Weights of a small GPT-style language model, trained from scratch on English Wikipedia.
Architecture: RMSNorm before each block, rotary positions, no biases in attention or MLP, untied embeddings.
Each number is 50 + 15 x the weight over the matrix's rms, rounded and kept within 0 to 99. Layers, rows and columns count from 0.

# layer 5 MLP up, 64x64, rms 0.169, rows 29-63, columns 0-63
47 20 26 22 47 45 58 09 47 49 34 49 48 70 64 42 41 48 48 20 50 35 64 43 63 45 58 71 26 39 51 41 32 35 52 66 39 53 72 52 36 69 48 37 48 91 58 51 42 40 78 39 62 47 58 54 56 26 85 54 47 45 62 58
40 43 18 58 43 56 52 49 33 47 75 50 38 40 33 78 45 71 52 66 68 57 34 74 32 73 48 53 52 48 53 44 61 53 39 48 41 53 50 50 43 17 41 58 35 60 67 70 52 35 58 67 46 46 45 44 76 47 59 32 40 30 59 51
54 48 91 26 29 44 47 60 32 49 51 33 42 52 46 66 55 48 56 40 54 56 65 52 65 70 65 55 49 70 59 55 37 42 24 41 59 32 64 61 82 47 54 43 33 27 61 41 62 45 23 32 46 71 61 62 56 66 63 78 54 60 82 56
70 30 43 57 48 69 46 72 77 54 59 44 58 72 48 66 48 38 41 49 28 20 35 35 38 48 80 53 46 55 07 44 20 47 75 38 55 47 08 43 50 53 22 52 37 85 59 60 50 54 57 39 43 78 60 73 37 65 59 71 75 28 47 34
58 38 55 62 28 58 55 74 66 65 61 52 38 48 63 33 59 34 20 50 56 57 73 43 43 58 32 19 71 38 36 73 75 59 37 55 48 50 56 34 53 82 43 53 43 09 53 63 42 59 28 57 42 63 54 41 45 64 52 66 41 56 41 37
30 55 45 58 37 18 54 51 58 48 18 65 52 47 54 29 23 52 56 92 68 77 38 31 55 45 74 55 45 79 43 72 40 42 62 70 68 21 53 37 69 46 37 46 49 40 48 65 45 31 48 38 42 34 55 65 32 41 67 63 60 76 54 55
58 65 36 22 37 69 52 93 49 62 65 09 82 54 44 74 69 37 63 20 52 72 57 30 41 66 51 37 25 60 50 48 67 63 42 59 68 42 46 42 27 66 54 39 46 52 65 54 46 58 33 63 79 58 51 40 34 31 21 32 28 51 55 31
35 35 50 42 55 50 48 56 56 39 40 53 53 47 49 51 62 45 77 52 33 42 43 46 32 48 66 37 44 59 36 69 48 69 66 38 62 41 15 63 70 40 49 81 55 33 44 42 39 61 40 60 30 44 46 62 36 22 58 43 60 54 26 53
80 40 46 43 66 40 50 46 42 49 75 40 59 68 52 34 51 55 99 58 25 38 46 41 76 62 36 56 49 44 62 56 64 51 29 42 27 53 45 44 58 66 49 38 51 62 41 61 48 73 61 41 68 71 62 68 80 51 48 58 58 56 44 55
43 60 57 48 43 14 41 78 79 42 47 39 50 85 47 48 56 23 61 24 72 71 53 52 51 52 41 55 53 46 46 64 30 33 75 59 40 36 49 53 39 57 26 38 41 56 82 43 30 32 33 50 49 47 39 78 38 52 46 61 51 35 68 48
47 76 40 45 29 20 44 70 34 37 69 73 39 53 43 41 80 60 26 69 66 70 62 43 36 41 41 57 74 67 60 45 42 77 49 49 80 30 46 67 69 47 59 67 67 51 89 59 42 75 85 31 59 44 62 35 66 80 50 59 86 61 75 46
57 29 53 63 20 62 32 65 35 46 50 49 40 70 23 60 44 33 58 15 68 26 42 64 57 44 42 64 33 68 49 68 43 58 30 65 76 33 29 61 45 54 59 56 29 45 65 37 68 47 20 52 65 20 54 51 59 66 44 32 48 44 59 52
59 61 44 63 54 59 44 46 16 43 27 69 53 44 50 59 61 54 64 50 10 43 50 59 47 44 57 68 25 73 46 51 43 61 30 30 32 42 45 50 43 74 49 29 43 36 73 39 63 65 57 49 46 37 52 49 53 67 68 53 74 31 48 70
29 70 78 49 41 34 69 49 55 60 45 39 43 52 54 58 44 47 43 75 40 50 53 39 78 96 41 56 29 35 54 63 30 40 41 86 63 77 93 29 51 40 38 37 53 26 52 28 61 21 36 68 42 66 35 40 64 53 29 71 34 49 47 61
19 28 57 46 27 31 79 55 61 37 34 68 46 20 47 33 42 55 45 35 47 55 28 37 53 42 38 49 47 75 44 25 55 32 44 57 55 70 30 64 80 68 36 66 55 31 69 46 48 58 44 29 55 53 65 41 78 65 73 54 46 55 24 71
48 56 48 63 62 31 40 86 45 84 42 24 54 53 37 46 32 51 32 41 41 58 53 43 17 69 62 57 26 53 42 59 34 29 58 30 56 30 50 73 33 65 44 17 48 42 44 64 48 55 50 49 28 23 69 57 55 51 68 53 53 36 54 25
67 48 80 77 64 69 47 75 56 32 55 44 70 45 74 59 23 54 49 41 52 50 70 60 51 52 58 64 56 66 58 57 37 45 42 47 44 50 40 21 92 75 75 52 32 41 60 54 66 35 31 17 42 40 46 72 57 53 50 33 27 41 53 35
75 63 48 73 28 39 39 55 55 79 68 63 43 71 25 24 38 48 50 48 42 63 48 42 49 67 30 46 49 53 39 42 34 42 41 41 56 36 79 74 48 53 58 52 83 36 65 37 42 55 42 69 60 50 43 72 67 46 60 21 24 55 55 60
73 31 40 64 54 36 61 55 75 34 43 28 29 34 36 46 46 57 55 45 62 40 57 49 22 80 69 38 47 51 41 49 69 47 36 72 07 45 58 66 39 53 43 36 45 43 45 44 63 43 49 62 56 61 62 65 07 35 63 32 44 73 49 49
51 60 26 39 43 67 48 47 44 55 66 50 66 39 67 60 50 34 34 71 59 30 61 36 29 55 58 22 63 18 80 58 39 40 33 76 18 45 77 51 49 32 68 64 44 26 46 31 74 68 50 61 28 62 43 46 74 54 18 61 61 62 26 39
80 66 61 56 87 44 35 36 47 53 72 60 55 25 56 75 60 54 63 52 53 79 13 77 36 49 32 66 65 44 47 50 84 73 45 17 51 40 69 62 54 60 44 71 40 62 43 44 53 72 51 49 57 33 22 45 39 49 47 33 42 32 21 57
38 40 32 18 64 20 64 63 67 69 65 45 53 18 57 21 52 39 54 75 39 61 38 42 65 50 81 32 50 49 28 28 59 62 37 60 55 59 54 24 52 61 46 69 63 37 39 50 52 24 58 66 70 61 45 34 50 45 48 57 33 33 46 70
66 57 25 38 47 43 22 73 49 38 59 50 46 14 56 66 61 47 53 50 42 54 49 88 38 47 34 45 69 32 53 33 68 40 37 73 58 56 44 25 51 51 61 39 20 42 67 56 22 53 57 70 69 57 25 56 16 32 42 54 59 45 42 30
79 38 59 52 28 45 69 64 16 50 44 38 84 46 48 41 41 47 41 58 78 43 45 66 57 50 55 28 68 62 47 43 72 84 62 48 49 43 64 58 47 38 59 57 46 59 91 30 39 66 52 52 55 54 88 45 54 41 56 48 30 61 57 45
30 43 70 40 28 43 61 58 45 36 51 38 43 44 52 41 46 42 54 64 50 41 48 73 72 86 27 34 81 60 68 43 64 51 29 54 57 38 37 78 77 28 43 61 62 37 63 31 82 51 34 64 52 43 30 50 49 43 40 47 31 50 33 36
61 69 60 66 40 97 58 54 34 41 47 54 59 63 66 60 37 37 52 49 63 45 64 49 58 36 44 26 52 52 65 71 61 61 52 52 73 83 45 27 43 39 56 59 34 43 35 68 69 45 46 87 35 50 51 81 55 48 58 37 37 49 56 27
39 37 47 34 42 93 58 52 73 56 66 36 54 19 71 63 22 57 21 40 61 42 58 67 57 48 62 32 74 34 53 40 57 58 57 68 72 66 40 39 62 42 42 52 49 10 58 63 59 60 24 40 35 54 71 47 62 54 46 53 39 69 70 41
31 36 45 61 51 49 40 41 35 26 40 84 45 27 36 42 88 63 56 44 75 57 41 65 53 50 47 40 36 53 79 42 63 27 12 58 64 60 64 55 48 53 73 57 34 58 47 69 64 55 60 86 40 43 53 70 64 51 43 46 53 68 69 43
68 24 44 22 61 24 38 65 57 69 38 41 73 39 50 37 54 48 46 59 41 24 36 46 81 73 68 52 72 36 27 38 54 35 45 56 18 31 49 50 48 23 46 61 47 21 55 79 21 34 61 53 34 37 44 65 67 58 48 62 61 40 60 53
41 61 62 46 46 36 62 84 52 53 57 55 74 63 54 35 41 67 46 44 26 51 50 68 61 48 27 42 54 68 33 31 50 48 51 86 59 54 38 33 34 33 30 51 34 68 85 69 46 33 48 47 24 56 57 44 55 53 60 63 53 40 59 49
44 49 49 59 41 39 49 61 83 36 64 45 44 48 62 62 40 41 51 56 64 58 56 62 27 62 52 62 66 45 71 56 52 39 57 41 83 50 29 71 65 20 53 54 34 52 49 38 72 41 51 62 63 64 60 40 43 53 68 55 39 48 70 54
66 44 63 43 80 55 60 19 54 44 44 60 63 56 65 28 46 74 52 14 55 28 48 51 45 73 74 48 61 47 45 66 72 65 84 54 41 57 64 46 62 55 32 29 75 95 61 68 52 37 44 39 85 67 54 38 69 28 41 71 41 52 34 52
55 55 36 36 34 48 22 68 40 57 70 52 38 48 37 55 58 54 52 39 45 65 54 24 44 66 44 55 57 88 46 45 68 58 42 46 30 26 52 60 37 48 79 53 35 60 72 36 47 18 49 62 44 55 65 70 38 41 58 71 46 35 38 49
49 50 51 41 40 23 42 44 64 57 65 49 55 25 63 50 53 44 50 73 52 60 15 50 40 37 55 52 27 24 50 78 53 47 65 32 69 40 46 52 43 34 27 52 63 63 53 71 18 63 44 39 61 34 71 38 58 31 62 46 40 24 36 48
61 62 32 71 55 49 36 48 47 40 44 57 42 72 48 45 77 51 62 75 47 49 57 49 56 09 40 57 43 65 68 55 24 55 60 62 31 46 46 36 56 59 40 59 60 62 42 77 36 36 24 71 42 44 55 57 55 71 26 62 63 60 47 35
# layer 5 MLP down (transposed), 64x64, rms 0.296, rows 29-63, columns 0-63
25 72 42 52 37 38 42 55 84 65 35 43 56 25 42 41 34 56 69 65 68 34 33 52 70 38 47 38 40 68 48 90 39 74 60 82 57 45 71 36 45 41 65 33 41 47 43 46 65 52 58 36 39 60 54 46 56 57 92 38 73 37 50 45
64 47 51 55 39 30 41 62 70 46 69 48 40 25 59 60 49 47 47 44 61 47 71 33 61 45 72 58 44 55 64 46 47 60 53 41 71 43 61 80 67 54 61 60 49 45 40 52 80 50 80 42 53 36 56 63 56 45 45 55 58 56 62 99
63 49 27 58 37 31 39 31 34 68 38 52 47 38 65 38 54 35 34 47 49 70 40 64 46 67 34 47 42 36 49 25 57 31 52 64 52 40 26 42 39 77 47 42 58 60 62 28 26 49 56 40 45 61 25 50 48 50 35 32 49 57 45 65
76 55 67 38 38 60 57 33 42 55 61 54 45 63 63 45 60 63 60 60 51 31 35 41 33 74 81 57 40 73 41 54 59 91 77 67 51 68 46 69 62 17 11 94 59 51 68 27 69 48 54 44 48 66 57 39 07 75 50 43 42 38 52 98
40 54 74 48 59 52 57 58 44 51 43 74 57 52 73 40 62 93 50 66 24 39 45 38 57 66 50 37 77 52 52 62 63 77 35 49 63 59 58 48 69 19 50 58 58 49 59 61 80 66 38 38 50 29 51 49 27 47 51 52 37 56 33 41
46 56 38 30 68 71 54 67 26 35 31 35 36 32 22 42 35 75 80 73 27 50 51 61 79 43 61 52 59 64 40 45 54 36 56 50 47 29 34 62 58 53 49 40 50 51 32 55 47 51 49 65 55 33 60 57 69 44 48 34 50 48 41 10
59 50 24 39 62 64 74 75 46 58 70 46 40 57 65 53 25 72 57 47 36 56 43 37 81 58 64 45 28 62 63 59 62 23 50 95 62 60 54 43 26 48 60 42 43 67 45 64 46 47 61 60 87 33 64 33 47 58 38 30 31 55 46 07
47 80 50 53 72 60 56 46 63 61 45 52 58 51 33 38 38 40 62 36 64 73 47 62 42 44 48 63 46 37 36 45 57 61 44 49 70 29 60 58 57 61 60 63 47 61 52 49 43 75 36 35 64 47 80 58 67 59 52 50 45 39 54 83
37 58 61 44 36 52 57 40 81 52 62 64 66 33 54 61 41 36 30 29 47 57 51 51 48 52 41 27 53 45 38 35 26 57 34 33 61 60 74 57 25 56 61 85 37 38 46 75 47 34 55 50 27 49 56 33 68 51 35 49 31 56 48 49
57 41 59 40 30 45 34 28 48 62 65 30 55 75 43 58 58 57 32 55 47 55 44 53 17 65 57 66 27 42 53 48 53 66 59 51 59 38 47 73 37 35 44 73 36 33 38 62 32 64 60 74 26 34 60 53 07 67 55 60 65 59 53 37
51 56 68 42 30 35 51 46 43 52 40 50 62 64 53 61 81 56 87 55 56 42 20 56 45 18 47 55 56 81 59 55 70 56 50 83 52 49 00 51 50 37 49 32 68 52 67 35 30 61 63 36 58 40 41 51 53 53 53 55 59 52 44 67
29 65 67 40 49 40 62 72 54 26 38 65 53 51 39 44 17 57 35 50 43 41 77 42 78 25 50 40 49 55 43 81 50 48 43 50 48 66 45 78 39 33 48 29 39 55 63 44 42 56 56 69 83 11 45 35 54 60 46 42 58 48 50 46
36 37 49 50 49 29 42 48 62 49 41 58 40 99 53 59 50 34 49 38 59 78 60 59 46 59 46 56 74 23 64 72 32 67 59 69 53 66 68 54 30 58 69 52 60 73 35 45 27 46 46 55 45 62 45 39 51 59 25 36 28 54 48 69
27 58 62 55 38 51 61 55 48 69 46 59 47 47 11 49 65 50 32 54 31 52 50 73 48 60 59 46 55 36 60 62 46 34 64 71 74 47 79 49 87 12 55 23 32 43 28 39 45 65 32 30 29 33 30 68 46 78 39 24 61 57 50 53
40 82 58 50 53 55 43 57 10 56 46 41 45 69 35 54 48 45 52 55 52 36 48 56 63 50 38 72 45 52 72 40 41 49 57 54 53 40 62 27 51 20 47 60 38 47 41 56 46 58 60 39 55 68 35 68 26 38 58 21 39 43 70 14
40 51 61 43 44 82 60 62 59 68 51 52 03 46 44 55 56 49 38 40 36 39 49 15 26 34 34 45 30 31 77 38 64 41 43 36 75 47 46 55 48 39 39 59 55 63 46 35 38 55 41 78 38 43 54 63 61 50 65 49 47 46 29 66
66 43 62 64 51 62 70 79 45 65 72 58 74 09 33 51 51 28 73 65 63 38 39 59 58 68 70 60 41 82 24 75 67 39 60 61 55 48 58 46 51 42 44 31 45 60 77 56 32 52 15 41 51 49 30 47 50 49 72 18 32 28 58 51
27 46 22 77 69 41 60 50 34 40 54 56 75 60 50 32 34 45 57 55 41 30 46 74 29 43 32 52 45 32 34 80 36 51 67 43 66 49 77 68 42 42 44 69 56 61 28 39 49 12 40 50 51 55 44 55 64 61 54 44 70 41 37 32
37 20 81 18 44 43 45 71 60 43 60 44 42 64 55 80 52 68 47 44 34 46 43 53 60 42 46 40 55 44 39 81 70 68 61 77 46 47 47 44 47 47 21 61 48 83 50 49 43 47 33 53 32 37 49 44 52 35 68 35 74 59 45 31
49 39 42 34 38 78 54 85 47 54 42 80 24 31 36 45 50 65 31 32 60 62 21 58 36 62 59 60 46 62 50 46 45 65 71 45 40 41 26 33 52 71 45 70 60 48 42 78 42 07 17 38 52 57 65 39 51 28 43 54 49 56 64 65
22 56 33 49 29 54 80 37 43 43 17 59 73 24 73 47 62 56 22 49 60 30 46 47 38 60 30 30 44 73 54 71 59 69 37 63 59 36 39 68 42 28 77 35 64 78 57 47 54 27 19 52 51 25 44 51 20 62 28 66 58 51 59 35
40 44 62 42 37 50 74 34 45 56 63 60 77 21 21 28 50 52 54 58 47 89 47 45 63 67 50 36 53 50 38 19 53 60 37 42 37 42 54 46 29 38 49 61 53 59 53 63 36 25 86 86 66 51 58 54 83 53 52 62 37 38 44 60
36 68 60 56 50 38 40 47 60 49 44 29 66 78 38 52 42 56 58 33 29 36 70 65 69 56 48 52 64 35 61 52 40 36 59 50 53 52 25 40 56 71 65 25 51 61 54 26 62 57 61 56 66 52 36 59 35 05 34 56 45 77 15 61
64 75 45 95 53 57 38 49 76 62 68 71 45 47 38 74 53 48 58 61 40 68 37 48 64 37 78 45 40 60 60 70 46 29 30 66 74 46 45 40 48 42 69 76 46 19 37 59 50 43 31 23 41 45 39 68 47 49 38 55 36 49 38 47
43 38 62 55 60 44 31 52 54 23 52 37 38 48 68 52 45 47 31 41 47 41 24 07 55 41 37 45 65 71 55 50 33 54 42 85 50 55 51 34 47 52 35 11 37 65 42 48 50 66 51 45 36 61 50 66 32 41 56 51 87 55 43 59
54 31 52 39 60 58 41 65 99 34 40 63 56 35 53 32 72 29 75 40 32 70 52 28 43 29 49 40 62 59 56 38 70 48 25 64 54 45 53 61 44 50 56 46 53 52 42 41 24 23 41 69 31 56 57 61 85 40 35 79 49 72 50 43
54 29 45 45 42 78 69 60 94 41 46 29 62 40 55 86 83 50 65 49 57 41 39 50 64 76 50 65 54 49 30 60 71 55 45 59 45 44 56 46 41 45 52 59 48 59 58 71 45 15 35 50 41 52 55 33 26 13 42 80 45 22 44 57
51 68 45 53 30 51 57 47 54 43 58 19 50 63 38 50 29 15 46 60 29 35 73 37 58 17 83 71 72 44 46 58 28 56 46 15 54 36 49 54 46 56 38 64 64 21 68 42 53 31 49 35 71 42 58 55 39 57 51 41 37 44 33 52
53 43 57 40 51 31 39 76 47 25 49 51 12 65 62 63 39 41 33 35 33 61 82 43 48 29 66 25 55 33 78 78 27 35 62 36 46 51 66 79 45 48 48 56 63 59 51 42 45 52 51 57 46 37 68 35 57 51 73 53 35 41 44 25
43 57 71 60 82 66 49 45 73 52 49 53 49 51 62 55 41 10 70 48 87 30 53 45 29 62 43 44 43 52 41 54 26 47 39 26 31 47 60 58 52 64 45 61 38 57 40 42 74 40 55 67 40 56 26 48 57 42 37 52 68 63 54 30
75 49 60 45 60 86 47 28 43 63 58 49 61 44 38 30 63 42 54 53 48 43 47 55 60 52 47 49 31 46 37 41 58 73 54 59 36 66 64 42 46 95 47 35 43 53 36 67 31 47 53 39 45 29 41 60 48 65 30 29 53 41 32 99
48 43 56 31 50 37 44 42 17 42 34 41 39 41 53 28 30 45 44 33 33 40 62 61 59 76 99 53 55 36 62 76 25 43 24 35 38 60 41 74 44 23 38 43 58 79 44 55 27 42 47 56 77 64 60 38 68 55 64 40 46 46 40 59
56 55 44 70 52 66 40 47 58 51 65 36 45 69 77 31 38 42 52 66 51 62 26 46 42 52 63 51 56 58 60 57 50 50 53 37 54 46 33 23 30 76 59 65 53 48 47 14 76 15 46 51 60 64 56 48 51 43 78 11 51 22 43 46
68 56 61 63 27 37 67 71 39 64 41 25 56 53 63 46 37 54 50 60 46 24 35 36 37 65 38 51 69 44 65 77 43 53 46 58 27 64 31 59 48 47 55 53 50 64 66 41 29 63 52 54 55 48 57 50 41 53 54 35 33 42 51 69
50 53 44 22 68 37 48 40 57 40 34 36 52 52 38 59 46 58 45 45 30 64 61 37 45 50 69 60 52 45 21 35 59 27 47 53 66 26 50 48 42 55 54 58 61 39 76 34 63 66 36 48 46 64 71 45 47 43 35 44 45 50 49 13
# layer 5 MLP gate, 64x64, rms 0.173, rows 30-63, columns 0-63
36 31 63 31 45 53 81 62 38 33 81 53 39 47 61 49 64 64 47 52 67 25 58 57 41 48 78 36 69 46 39 41 39 59 48 70 45 40 37 72 81 67 37 90 18 42 52 72 56 43 57 36 43 54 59 54 67 48 34 37 49 57 60 67
67 33 45 38 29 76 48 38 53 62 47 59 45 25 64 50 47 48 56 68 49 38 61 46 52 46 46 46 56 71 48 68 60 62 52 42 57 68 51 04 29 52 47 31 32 47 51 60 46 47 48 34 38 74 77 41 38 55 75 59 42 59 68 49
44 49 29 71 67 54 28 06 52 45 52 46 20 49 43 61 74 50 66 42 77 41 31 21 50 32 72 67 68 43 33 76 52 37 64 42 60 66 55 53 33 74 45 66 42 40 55 46 72 56 34 42 19 38 74 62 45 56 49 58 53 61 37 33
73 60 42 67 64 59 44 77 58 76 46 43 24 68 14 45 88 59 58 32 62 41 65 50 28 63 64 48 44 43 56 77 47 62 69 41 56 56 63 32 37 82 47 67 67 66 44 70 72 36 42 66 58 59 52 34 43 60 71 33 49 45 58 49
53 49 54 44 47 82 74 50 39 53 38 42 49 46 64 39 37 72 63 29 43 30 68 40 56 38 46 47 71 51 75 39 52 27 66 36 58 47 33 49 67 75 54 45 74 44 47 48 61 53 20 41 28 16 38 50 64 66 16 53 54 47 35 48
50 43 55 63 56 48 77 54 56 78 37 43 15 45 32 38 49 71 31 70 23 56 35 46 75 81 55 84 70 35 35 37 52 44 53 74 50 68 50 43 25 24 51 45 81 74 60 51 41 57 71 58 71 65 47 62 60 58 43 61 50 29 66 60
55 37 58 73 29 42 53 49 48 60 55 49 50 44 56 49 53 57 31 59 56 38 58 38 56 54 43 39 65 36 61 59 50 31 46 48 36 73 87 45 49 46 58 51 44 52 53 45 56 26 68 63 61 50 42 37 43 55 37 38 45 70 58 33
62 43 39 51 57 47 69 43 55 47 60 76 56 49 75 30 46 47 56 51 45 43 62 36 69 42 33 38 43 34 65 20 47 66 19 48 60 46 64 52 52 78 64 60 72 44 49 65 46 63 65 41 57 74 57 52 74 59 29 40 45 41 30 55
38 50 58 46 83 37 59 38 42 35 35 60 30 51 33 66 71 67 40 73 35 58 53 30 43 46 32 69 44 25 45 78 32 14 52 50 66 33 72 49 71 69 55 60 54 53 50 19 27 51 57 30 22 48 79 34 58 51 32 55 49 46 19 42
47 44 49 64 59 54 54 69 65 64 72 73 60 41 15 33 64 71 41 32 61 53 42 65 49 44 44 59 69 68 54 51 67 38 45 65 52 36 19 79 53 56 35 50 65 31 59 41 42 73 70 34 44 59 78 16 71 54 62 14 45 25 53 47
56 39 49 31 61 62 32 47 65 57 74 66 55 68 31 35 55 63 48 40 42 55 48 50 49 49 71 57 53 34 56 39 58 28 67 61 67 10 47 50 48 31 64 29 61 41 61 38 44 62 56 69 64 53 72 58 75 55 56 69 45 17 23 57
37 72 52 47 47 72 55 46 32 47 67 59 65 20 46 71 49 79 47 48 41 35 66 63 47 54 59 42 61 53 50 24 65 67 43 38 41 62 60 48 61 37 28 95 49 42 55 52 61 29 56 35 41 39 51 78 58 47 35 42 61 37 58 62
32 59 32 40 62 49 65 39 71 76 78 49 20 70 38 32 44 31 76 56 28 13 55 31 12 45 54 49 57 21 58 70 27 23 54 60 26 46 64 30 62 55 17 47 64 33 37 75 66 35 46 42 55 87 43 73 64 74 42 75 52 41 30 36
05 73 55 44 49 67 38 42 81 61 29 39 28 37 71 64 50 73 68 62 59 54 37 43 44 39 47 35 62 36 55 61 57 50 67 68 25 41 56 47 56 51 75 66 57 47 66 50 50 30 60 56 82 54 39 45 34 55 32 51 38 48 37 73
20 52 44 34 51 68 70 77 74 66 26 64 42 34 60 56 36 30 46 52 18 81 55 49 30 63 53 40 40 29 61 30 43 32 59 49 41 48 59 53 57 62 68 47 46 74 39 40 53 63 61 78 50 38 59 43 30 28 85 62 49 42 52 34
68 71 49 66 30 60 30 47 32 48 72 38 61 25 39 19 69 70 69 73 59 62 18 49 59 58 51 51 46 79 48 65 67 38 72 31 55 48 29 74 64 44 46 33 63 59 64 33 41 38 59 60 37 47 23 37 44 37 64 65 53 45 57 35
43 51 58 68 52 49 63 86 37 29 55 39 67 44 34 49 49 38 46 54 31 37 36 77 59 65 67 38 52 52 87 62 44 25 36 54 58 28 30 40 35 41 58 24 39 67 53 35 45 47 62 52 46 35 83 33 81 19 67 48 34 34 55 21
70 57 53 54 50 56 68 46 52 60 51 49 53 54 68 58 38 63 48 58 40 69 45 64 39 90 42 21 65 22 39 55 59 30 43 60 48 81 54 30 46 68 75 36 49 37 38 53 65 48 36 67 62 69 37 48 71 58 35 47 65 40 34 38
31 68 63 48 59 50 36 23 56 53 45 49 69 70 33 52 48 70 49 63 64 35 70 48 62 28 43 67 52 48 47 41 55 53 47 54 76 58 79 72 57 61 48 39 48 63 66 45 33 70 64 55 82 33 33 68 70 68 66 55 56 40 47 65
67 60 72 36 77 54 55 56 55 16 40 38 54 49 45 42 58 27 99 49 28 58 40 49 56 49 58 67 78 48 48 57 66 43 59 64 51 73 64 50 60 47 44 31 40 66 55 45 52 19 51 38 76 62 40 37 52 37 61 50 33 41 67 42
41 45 54 59 55 61 53 46 32 46 72 55 55 31 36 66 57 67 79 60 32 58 61 50 65 49 47 51 78 49 74 59 56 41 67 46 62 50 58 48 29 49 43 47 48 72 42 40 66 39 64 39 07 41 47 69 61 61 41 73 56 49 55 03
58 80 37 58 36 60 78 50 70 46 65 18 52 22 16 33 44 44 39 29 47 44 28 42 33 41 61 69 57 65 44 38 50 43 48 42 47 40 53 57 31 63 53 00 60 25 69 44 39 50 40 44 65 49 71 57 25 25 42 66 67 47 36 55
31 47 66 35 32 38 39 56 34 60 37 75 67 72 53 35 54 68 74 64 68 59 65 53 48 92 39 59 34 50 48 42 38 54 62 65 31 50 45 44 20 51 40 62 61 63 86 39 61 58 58 91 82 35 55 63 58 43 49 49 73 58 51 42
68 65 53 69 55 26 59 39 80 49 62 47 57 33 48 43 46 51 50 35 87 66 42 61 44 41 60 39 70 50 54 45 74 69 32 43 53 15 35 39 47 57 63 54 86 46 32 39 46 69 77 79 50 68 75 47 36 22 63 49 42 28 76 36
67 71 18 62 46 64 78 32 96 54 57 37 39 65 57 50 49 47 64 52 65 34 31 74 44 39 35 45 43 53 31 37 36 36 23 57 63 55 43 31 18 24 52 56 57 47 45 40 56 49 70 52 41 54 44 61 57 76 68 47 81 56 41 28
58 63 48 65 61 63 54 46 66 44 47 49 22 45 52 40 14 67 30 83 64 34 68 66 65 48 41 48 77 57 44 22 75 45 52 30 47 74 65 24 39 51 36 47 53 53 15 46 60 37 70 47 67 55 42 72 71 92 41 38 60 54 54 66
47 74 45 35 79 62 65 32 88 61 47 55 63 49 41 58 51 79 50 57 52 41 44 57 46 48 20 58 49 37 59 73 49 32 53 65 36 51 43 19 36 28 69 55 57 44 36 37 65 40 77 68 46 60 55 60 64 53 44 51 50 54 57 49
61 77 39 42 69 52 40 68 48 63 41 63 75 69 35 38 55 67 21 58 65 47 29 49 57 77 65 58 63 52 51 40 47 07 39 38 68 50 67 53 40 35 33 52 81 35 33 51 74 46 53 60 46 79 43 49 27 73 52 68 38 38 42 60
67 39 51 36 19 43 69 53 67 29 70 68 52 50 45 39 39 34 57 44 70 39 55 56 61 54 79 79 61 56 58 52 34 28 45 27 64 51 80 61 57 55 65 32 51 38 55 51 36 47 59 52 80 63 48 44 71 60 34 67 60 44 50 41
38 57 30 48 57 45 51 52 43 64 47 44 51 67 59 58 25 52 57 50 57 44 49 34 67 55 41 45 40 54 66 78 42 29 39 84 41 52 40 51 46 57 61 53 81 40 45 39 34 35 69 59 57 38 22 49 56 37 53 48 80 57 55 71
33 39 55 59 51 51 75 49 47 40 60 49 40 37 28 46 59 47 59 16 30 50 54 52 56 44 54 85 41 50 56 40 61 42 51 49 77 44 49 49 76 62 53 35 55 78 28 23 36 29 44 82 54 45 24 56 58 29 58 41 47 45 44 22
49 54 59 46 63 68 69 61 15 13 49 50 56 43 70 65 11 56 34 55 44 61 62 63 46 62 71 47 43 67 66 00 34 23 74 60 51 72 58 40 60 64 33 46 44 61 58 62 62 40 63 33 39 35 47 41 37 61 87 33 66 49 40 21
60 52 68 48 19 40 77 47 41 62 57 36 52 50 36 33 60 68 60 46 51 27 28 70 56 53 31 47 48 58 75 37 27 24 56 71 67 47 52 62 36 45 54 21 55 13 63 52 59 54 57 43 47 43 39 54 42 62 56 54 22 41 56 50
45 37 49 44 71 66 52 67 49 68 51 55 36 53 72 55 56 43 39 34 51 76 48 45 56 50 35 78 52 39 40 59 53 42 58 52 58 24 76 73 43 81 62 46 56 52 52 17 42 28 67 58 32 39 36 38 72 28 65 59 75 34 36 51